Weights of a small transformer language model.
Size: 12 layers, width 160, 5 heads of 32, MLP 640 SwiGLU, 5.16M parameters.
Architecture: RMSNorm before each block, learned and rotary positions, no biases in attention or MLP, untied embeddings, normalized queries and keys, attention and MLP in parallel.
Each number is 128 + 24 x the weight over the matrix's rms, rounded and kept within 0 to 255. Layers, rows and columns count from 0. Numbers have three digits each.

# down: layer 9 MLP down (transposed), 640x160, rms 0.129, rows 66-91, columns 0-79
# gate: layer 9 MLP gate, 640x160, rms 0.132, rows 67-91, columns 0-79
# up: layer 9 MLP up, 640x160, rms 0.134, rows 67-91, columns 0-79
down66:100148127130111148072120129116111113141111110173118133187118135133129131153156141104111101143152144134122067136129107113096137116124124152103128140145138142133148088148135126133118133105079165153171091114064092127118139151124144120137152118
gate67:147142124128129136125122122139110123106141101142098121114110130156136114097103128095134152130118105108133140163140155110121120127097122113144128140120147117148103085127108104073094153127123101141114167157102151112115155149145131104147147170
up67:124183115115174149146135137162103145076137080119116128129136133126123097110124153069107133152106134160114088150133156099101127135113137109159140166108152099133121116125150105106112127132136125114104120117119155138095136129145119104111104142
down67:145077131123098127109120116121106119103120086107113143152139115096125149124110077132148138129127112132122110110143124149152141138128114112150138113097103154154113155107169112164125109137173148139136190117194125142152113073131044131127111107
gate68:129119164147104172136153123128124130141102143189057180090078123146136133140122106133089133126156095118102144125109128166123098122100167134139101106182134125089149120152124137116122119099096090139131068102136143105169104155130137146081126149
up68:148127113140143083102119119132090113120190111170156131099108162124098137140108139113130169073100107125127149138107152105113119155160111136148144128103144111124145121140078118083087102097152120097114115118153118134102106108086122116127133090
down68:115130132120145126165137118135116159149136163178121145125081149130135144119116189122126180139141109114126201152149119147096089150141102097124143106154175124088107130095129149110142120086142156093113117104089129100129160114123132134135092189
gate69:149119163129134101135156119124104099108152140096141125147125110130129133103114158111128131062107095172139108117102145117099130179111162138136119099089140125161135163138112100136104119155126121121122122113177112147110111162135146124163122121
up69:168155109160075170096089113110159152136120151151174143101147119107120141160155139132095096168161112114083158141090116113168116091179128130115107115139152154112129093127132106115113152081135156142148122137095098118175146104131119131113142124
down69:100124121094123155125125133132114120104117100121159117112162119161109175158090131104094166116164099102104123142117138105128137148124111111117118135155081105148058155105141121127120111120148110130118146141104082122126130142160131083117127108
gate70:136106079127081131146117075081150125116119114110102132154141118128134112097092103083117133133090120136140149098117109114153122120137148165129125163099138138136107146125123140092110121117134120107124141151135161144129111145116114111104111141
up70:118186137087121158126184095140068144095122136179137152149155152132112152147104132148145141153169122118155148160161166129106126157149174129092120085148108097135162138136156146142157142098112137150119123156144115165143182121169139112106123129
down70:154091121164118105165086142122123165113162110113126132168130159107149174129159151097156163147151121094079148118138134161151157114102140080148093079122141130152114165121127091148106115136132127168125159151111136137141154138098128137100130117
gate71:115148147104112143177171122165066145141123122085101146142137146145114132116110137137167169113124181111125087156126112110089112178100125094120120104112166155120167165107133146125147127116132130099122158107123124149115143107105131110112120189
up71:142157108154188132128156117154148117173154107119110140133125132138106125110168116163114127108114131122159118107139116140101129153054132129103145114087144127108133184131078120167107105131107124072113122125135154083116106119111121123114119219
down71:145138091157069150174139133119100142092106125145138126108117135131114145158136150126096117176144115113079138123117114143128147129137161146113124160141149124147136134108119093123109132091145104150130149172168161107108123146160176146118105050
gate72:106138158135097118166097137138105157189113080157142143104141128142133199109132127087173122133143151144129152140141131141147152141142085154132120103131174125104096112085155114084148155145109113146159105141129147108163147157112112137124139117
up72:103171109145119144134070124142172119115111116082128105142106094157130168085138192130085119155090128131122084138091144122092134141147113111139120137162100164131106145102140110095131123126132134139162136185164166158149140143114120119129139092
down72:124106144099073127098078170132147090158121095105145134139113117112095171114158134110119095135110113096119097125149099159079134119157126120133143127129112171129090128131117120115125147109166131146113152117136110116089094122118175097127168140
gate73:144125157145120130139137141077164139140154146086147086120130108119126095082130153169109123122124162102114086109154159124123147110171173130086144088164078124188105128121149148116091110180167141130109142134141158120164155165126136099099099144
up73:182088140149097100130121172113148103114144161177154136123102111136159104132122102177100129089114146154125142080125117167125118130115143133152152096129119148140153140139096117136143090157123102151143097102126106114159095169152103124124130125
down73:090114115073161105102150106145135119180082102124109127122132150138142113164136144095143140106173111123172145118126115142147123108153161135124109122128086102117090135111167109130117097096141128108092150162131119129146133136145145121174133148
gate74:164163113149111140097092105095104153117119146095153166164154108128146126155079113154143182131130171105106114079142124116153129152171120099122145120121121129135137142158139131167100125122149115126135086081181099120183121170160084120115103148
up74:088106098161137099128154085104115142149153143113172142130121157091089127110111088138103140143073149114105141098145107146112127142122165111120110172107080136094112149116123123158133080105131146105161098097135139154154117096133147120126154128
down74:146129126148079134126131164102081117173118102119128133105127121167147110098154120155156153123077124094100112095176181135110124094146110138148134156126125115182150128148130139126095155143127121145159072126180137055098146083145086114131112112
gate75:165126144114129134153104131107146119119106113103141119100168111181118123116109137174142113102142135135105093142103101152141102149120158106126112103127163110107130177140135137156137145132134175104119083114154106122120104170128095122138186146
up75:145104093124145131098151157113100165125092154113081103067106077125126116102100118142127127127153123150152143121091162113118177078090138130125153093079126116147143122140149136083105167120155103132112100114135134130111141148121076165121157147
down75:109123083118136147126113169115138121099130143142097119085115132129111120114121102149099086138145123112172111128123100119125138104105152156164113118138095143135150149120152094122126145105122140121120170119174118142115147137083154152091148102
gate76:168123143126109131125089126193103158144127132122116134097168115092085119129095162108132141128144132078100162105101096150114127091104166136135146127176151133141117148135126137114148110151130156168088198164120127186130119121129136122113138164
up76:163113163087122151069142149132151137123113128137124105103151103139116142163110147150129077123117165112106136081130101124164136108111116137104109102116139115123136122079123125170111155150113139146104119132126073099096129097122149131105096101
down76:100099113132117141082122136137112165171140117131128157082090123095086148135106124127152142111122139128120101106103160152158157146108127136194168109146110115110163135135120152115148119139082155171097130140116144098152116156142116130132133110
gate77:080066122152148128140167123116107129107129110113170117118114116147127119102149131107137122143131119125117125112141121111150124117160114134115127146104136128099135138170128131130119146123102123088145152146108072094149097113136140096117101159
up77:144117107140064132127141138130112102133143148106114119126064117145118113123121172124136129088152135107148143124164093145153148128151119133140125115131135112143130108115127149116110156127096125155119124128184121157111167120123106152120106138
down77:157097158143114142140168159127106102126116128109120117163139120085159098114137161134117101151123124139149167134109133147102124151103140134161178134105151115105138100112157115157114144135123159109145009114101137116119099146111135132130087120
gate78:121102121087138130140136107112107135147096105121114144119119100142149127134111121149131135150120119113146128153149102131131149136098159106119073150113160155140109115087120141107154118102104146145146119117146142112126131130119132145151118152
up78:127130146132127115109129112124130092130129154067114121146134097140137130094148146127084150110134141143120160142153105122112145093151134065142114112145112127128119117094113137139134101141141071146093159157122159139186131135130146131113095124
down78:169103125118138150103117098100154165113128078104123136115100146115153141134134128110104131120129145132147084157171119144167137149154142104148134103145155144125093104113144113100153164111119112150116171102115118156119152118114119132133075098
gate79:142087156115124131123140136153131137148112088145157128115122157130098139111101140147118077147101124159125115135096133131117147146106134127123117146144124120089100104112075131147111137085169114133139114069149104105130122170126128134144152149
up79:130132134097110130129106153087151140141157087143182173135109125102084114108105097124127096105157129129081130171129123136119113142100134122113124145130119089075133166130135125153143088137177090090152157123111152121147127106109087176104133155
down79:120149152087132177123130123110131136132127081109153132126140122159137121093164155126153110133100158100141113143166172112087133159119141129102171083145126160123111129124095143126135110120137109084108141137119137112142120136142124112136147132
gate80:156128089134108128107145141111165184098117057124127164117161092095122135089076078105113124113089113125138161090142154131125113094128138135138109100117105108127142141121131099128105153089143178119147089135130119136154136192134116124121092127
up80:156124100106123134121112136127108133143110172134127128119137107146145091141152174130080153145153113117086160137136111136100099138179133089102100153112110143121110108132137123083113129174101158126101119146093136112140148090137119136138144119
down80:156138135128151101140147114147137112129143135127145156105139127082133159146138092116100143121131113123083134112204106119101141142157146120113142124117140123156098134141132164126151112104101114126162055126130111128155103106147111108080130163
gate81:140119143098122116122104126136118132124125128126135119146139107133121141111133121087109152125141100118124135159111121107109125129133152140106153117146126143136098153161122147099158119114136144127165142182112141121128123187138115115141099130
up81:107132143137120136115129125182155123119143135139138146140135122149135132139123146141130114122104114135115119120112127141141145132165115161099112108122158105155129101133178158115136158124135108138127069102135097115098093139143097152116157107
down81:135098113129101102163144078066118126129125129117105160144163126151122112182075143109140088128153133108123130101114119142109093141122130116149132138133141123137112089124141133115149092139141120123144085128136120055148168156137088095135158103
gate82:114116127098107107124153104121128120154116141093121113122135100135149166116142103088129126146124121094100130139160166137122142124130134123141131151134144117123159151174142132169123116113141121134157086128126153135108129103137098120151129153
up82:129110110108120121137137140168169067152116168131114161138133126129150151108110138090123109138129117085129134130162157091104123142139153091132131141127090071155136126171144129142134151123166132099148076116106196082104139052131096094124149167
down82:105154113109104150092132157136111104191148148117138162112102128146141169132146129142125134119136136133122103123096142109128104127108145082130148175156163100142157138200118084152123156179164121117160255108152164102088120086160141146170155083
gate83:151123161183128155115124151069100126148100104154083128129134127151116129075100115108095105144113081133092115115145111125121116093104118101110140113161084133125103117121114158120111135111115108146135107135086129100087103128118120138104113157
up83:095159148168102119141128106132089120120105102157169134152129104136169134122130106120159088153123156126131122138131109139121177137122139117103088155168145119129100131149158105176145118169168119122109158106130178128105130146114137079103148150
down83:116138128086116118103098133158121084162122092117121115115154166108133111103127110108096125121204122110169108117115134133117138124116118163147107140145146130156145164129126100111118149138117173170134179127143134129168126135122122091094142125
gate84:143107100109152145152122144105129109137138162151131109102116110112099111129157138090098155101094099113124087092143086094169139119121188145116122146094137134118129109131144152152126086118160129140132133106105128117115152114120167120085092167
up84:126157153128145086120124134103119171101146086125174159146132112166142121112108153150094145129172122118141181160133148139148143151128078112152143161163150151173111107158153120063139127150127149149141100116103111136160119131167144134155159121
down84:077094132147100123117178116111136109118123139120128105103106133130107136183075136150157146107144145129133105144146100126138091123121107120110102132147165099104143079112099136067126135189131088126118081145155106084162150159140124112146154113
gate85:134140128145140128171157150144128114080160120173128146100143123127129122117135147116126134130146115130101120125106078110114166168116131079155097120112116129132112130162156142071107168128137126158123106092119124171108167192148120127132122126
up85:157125130115120151153174133105128117149159130164131145102176144115124161112114155142099126112151126079127081124140098138130134115134144142146141112146152129096131111136132139136121161115107171097108133158101078117115133117087160105137148106
down85:125150103138150150112130146131151142093095152112109116124097143170090136135117123136128124187121125110084141115137125146119122132139138109119127154138137150174171121125158155126062150127098128122108102140154134119133143097116158118163101141
gate86:105137090137061099111139099100146117119147127113170151133121107108145145112125175108123131159127139140135125132123108137095103155137132170144147111072117104115145080132101108100133121143141152104100120110128151089113138154139124127165085139
up86:100127123149138136113110125086132146152090128116131130134137118071105157122131111128120121147160092113126046102112107115128172128127132150139130116149164141142132151131119093152169117139156111117090098126110114171117145161130139086137110104
down86:150116128121131107143164138099138097101101123111156151198115160141108157095133148128122150143129134122125131127116107142100117147115119136120149140094094137121137144129141131147156134117126170124166111078117156097113152146110128118154140146
gate87:130103130135159095095136078133110098144151155119091095078124128136134144132081143112134145144119107101148132130109152170129118108096132129139050139125188133120097106102108162131126147149091115118166103148142154138131105164161140041114128168
up87:172159125154168116117134117086112119108141120136187103128104135122126127093148134148069107128116132111144175119169113085148174119095146149150144114140137131093107157128133161201152101150129139164111174122142111084100160162128135136115111121
down87:146109142164130093150143129123148144160124109107182141163103121121144121111113136147077139131104087103127125091119134149122139138155075109115151133131120135138123132122128114129108140107098090064107179137128108126123189124107110103113157096
gate88:115111126121100093144093136154131144123128141118131100157110136141114132130120106126130135140156169147133168112103113145162144165109100141149121148123125135131130141127144122113107141130112142138122119108118118124136138142114168135121176115
up88:146110146153146148068155132127116098124125139118149116130139090103114144133117155118155138128166135107168063156116099128116085115067120133101109139137151158164145133157103138117126096123131130145103098149146143159137102136144088116150131125
down88:140113121127117132159115113164058112146118120152165117117146117098101117144159103152162115161128167167154129117088147133140126090114133101132162125114155123119119137116115115120124110110132125146125110152147128137112139125115083109162149123
gate89:118139107119141135112140090121121142129163120144134148121147098138113116147160144138102130194133108096106107155123138141132113111076161130117048115166131127100115107129153105145103144135149114173140100172168127113162155132144086150123092133
up89:144136095128117133116188097149109123120098112079062140116103116150143102155161133108131098147167134128139148147104094097140115142117112132114156113140135108144107124130159112090159108156126113166128130121122105037109146124100137147086134131
down89:144147067106164112119096128097141135139186118124149092122124086122142182134161134137169118134162145123118130144157120144156115109136121117109115157102095154112123116122153127132131113129117078174148110100105148119121105123119130147160126114
gate90:113154125104144106139082131044111118114127102147131075160143108117138149091108117136132093124122132138156119148113128093144125118130094157156084086141176121135137150100187128120125117132118097163138140134132156140073116098131115100108092139
up90:153138108129142107128147104144107115141119118073120163131180106143177111142109112128133139133149131114096198121123131114115161127144111155146125117128109191105087112123117121168126130147148064145106160111130132158157137159090182124144124131
down90:126155157065125151173113119121162140114130149082143122143152139146151095106098133144154119163141145107132150078151134122145118146117102152107134092107151130128056129123160146112124113135133138161152114114173140137157128166125137116122138133
gate91:095160145108123130133142162140166114106114151114128100151149138137134117089116131118130093128154115116071155148126141114121133119075122111111122141111106109150089125104172075111082148099103126136139084087133091157115121127084073109127159165
up91:113071164143102119078106118123149120134136157112094108125116149132122140090109161075147116121143059176114105108150123120091096120120113148139137087110120119129113121082136137145056139115139160106092116127136140095110086108083149129174119118
down91:158139188095114155077108090119138113171167164111143133123140153143130131154109164143135082149151111117197051113161104144109158030131109122141134102086107196156122160119106126142108122125146135122095103142139159134135155146170113116172117182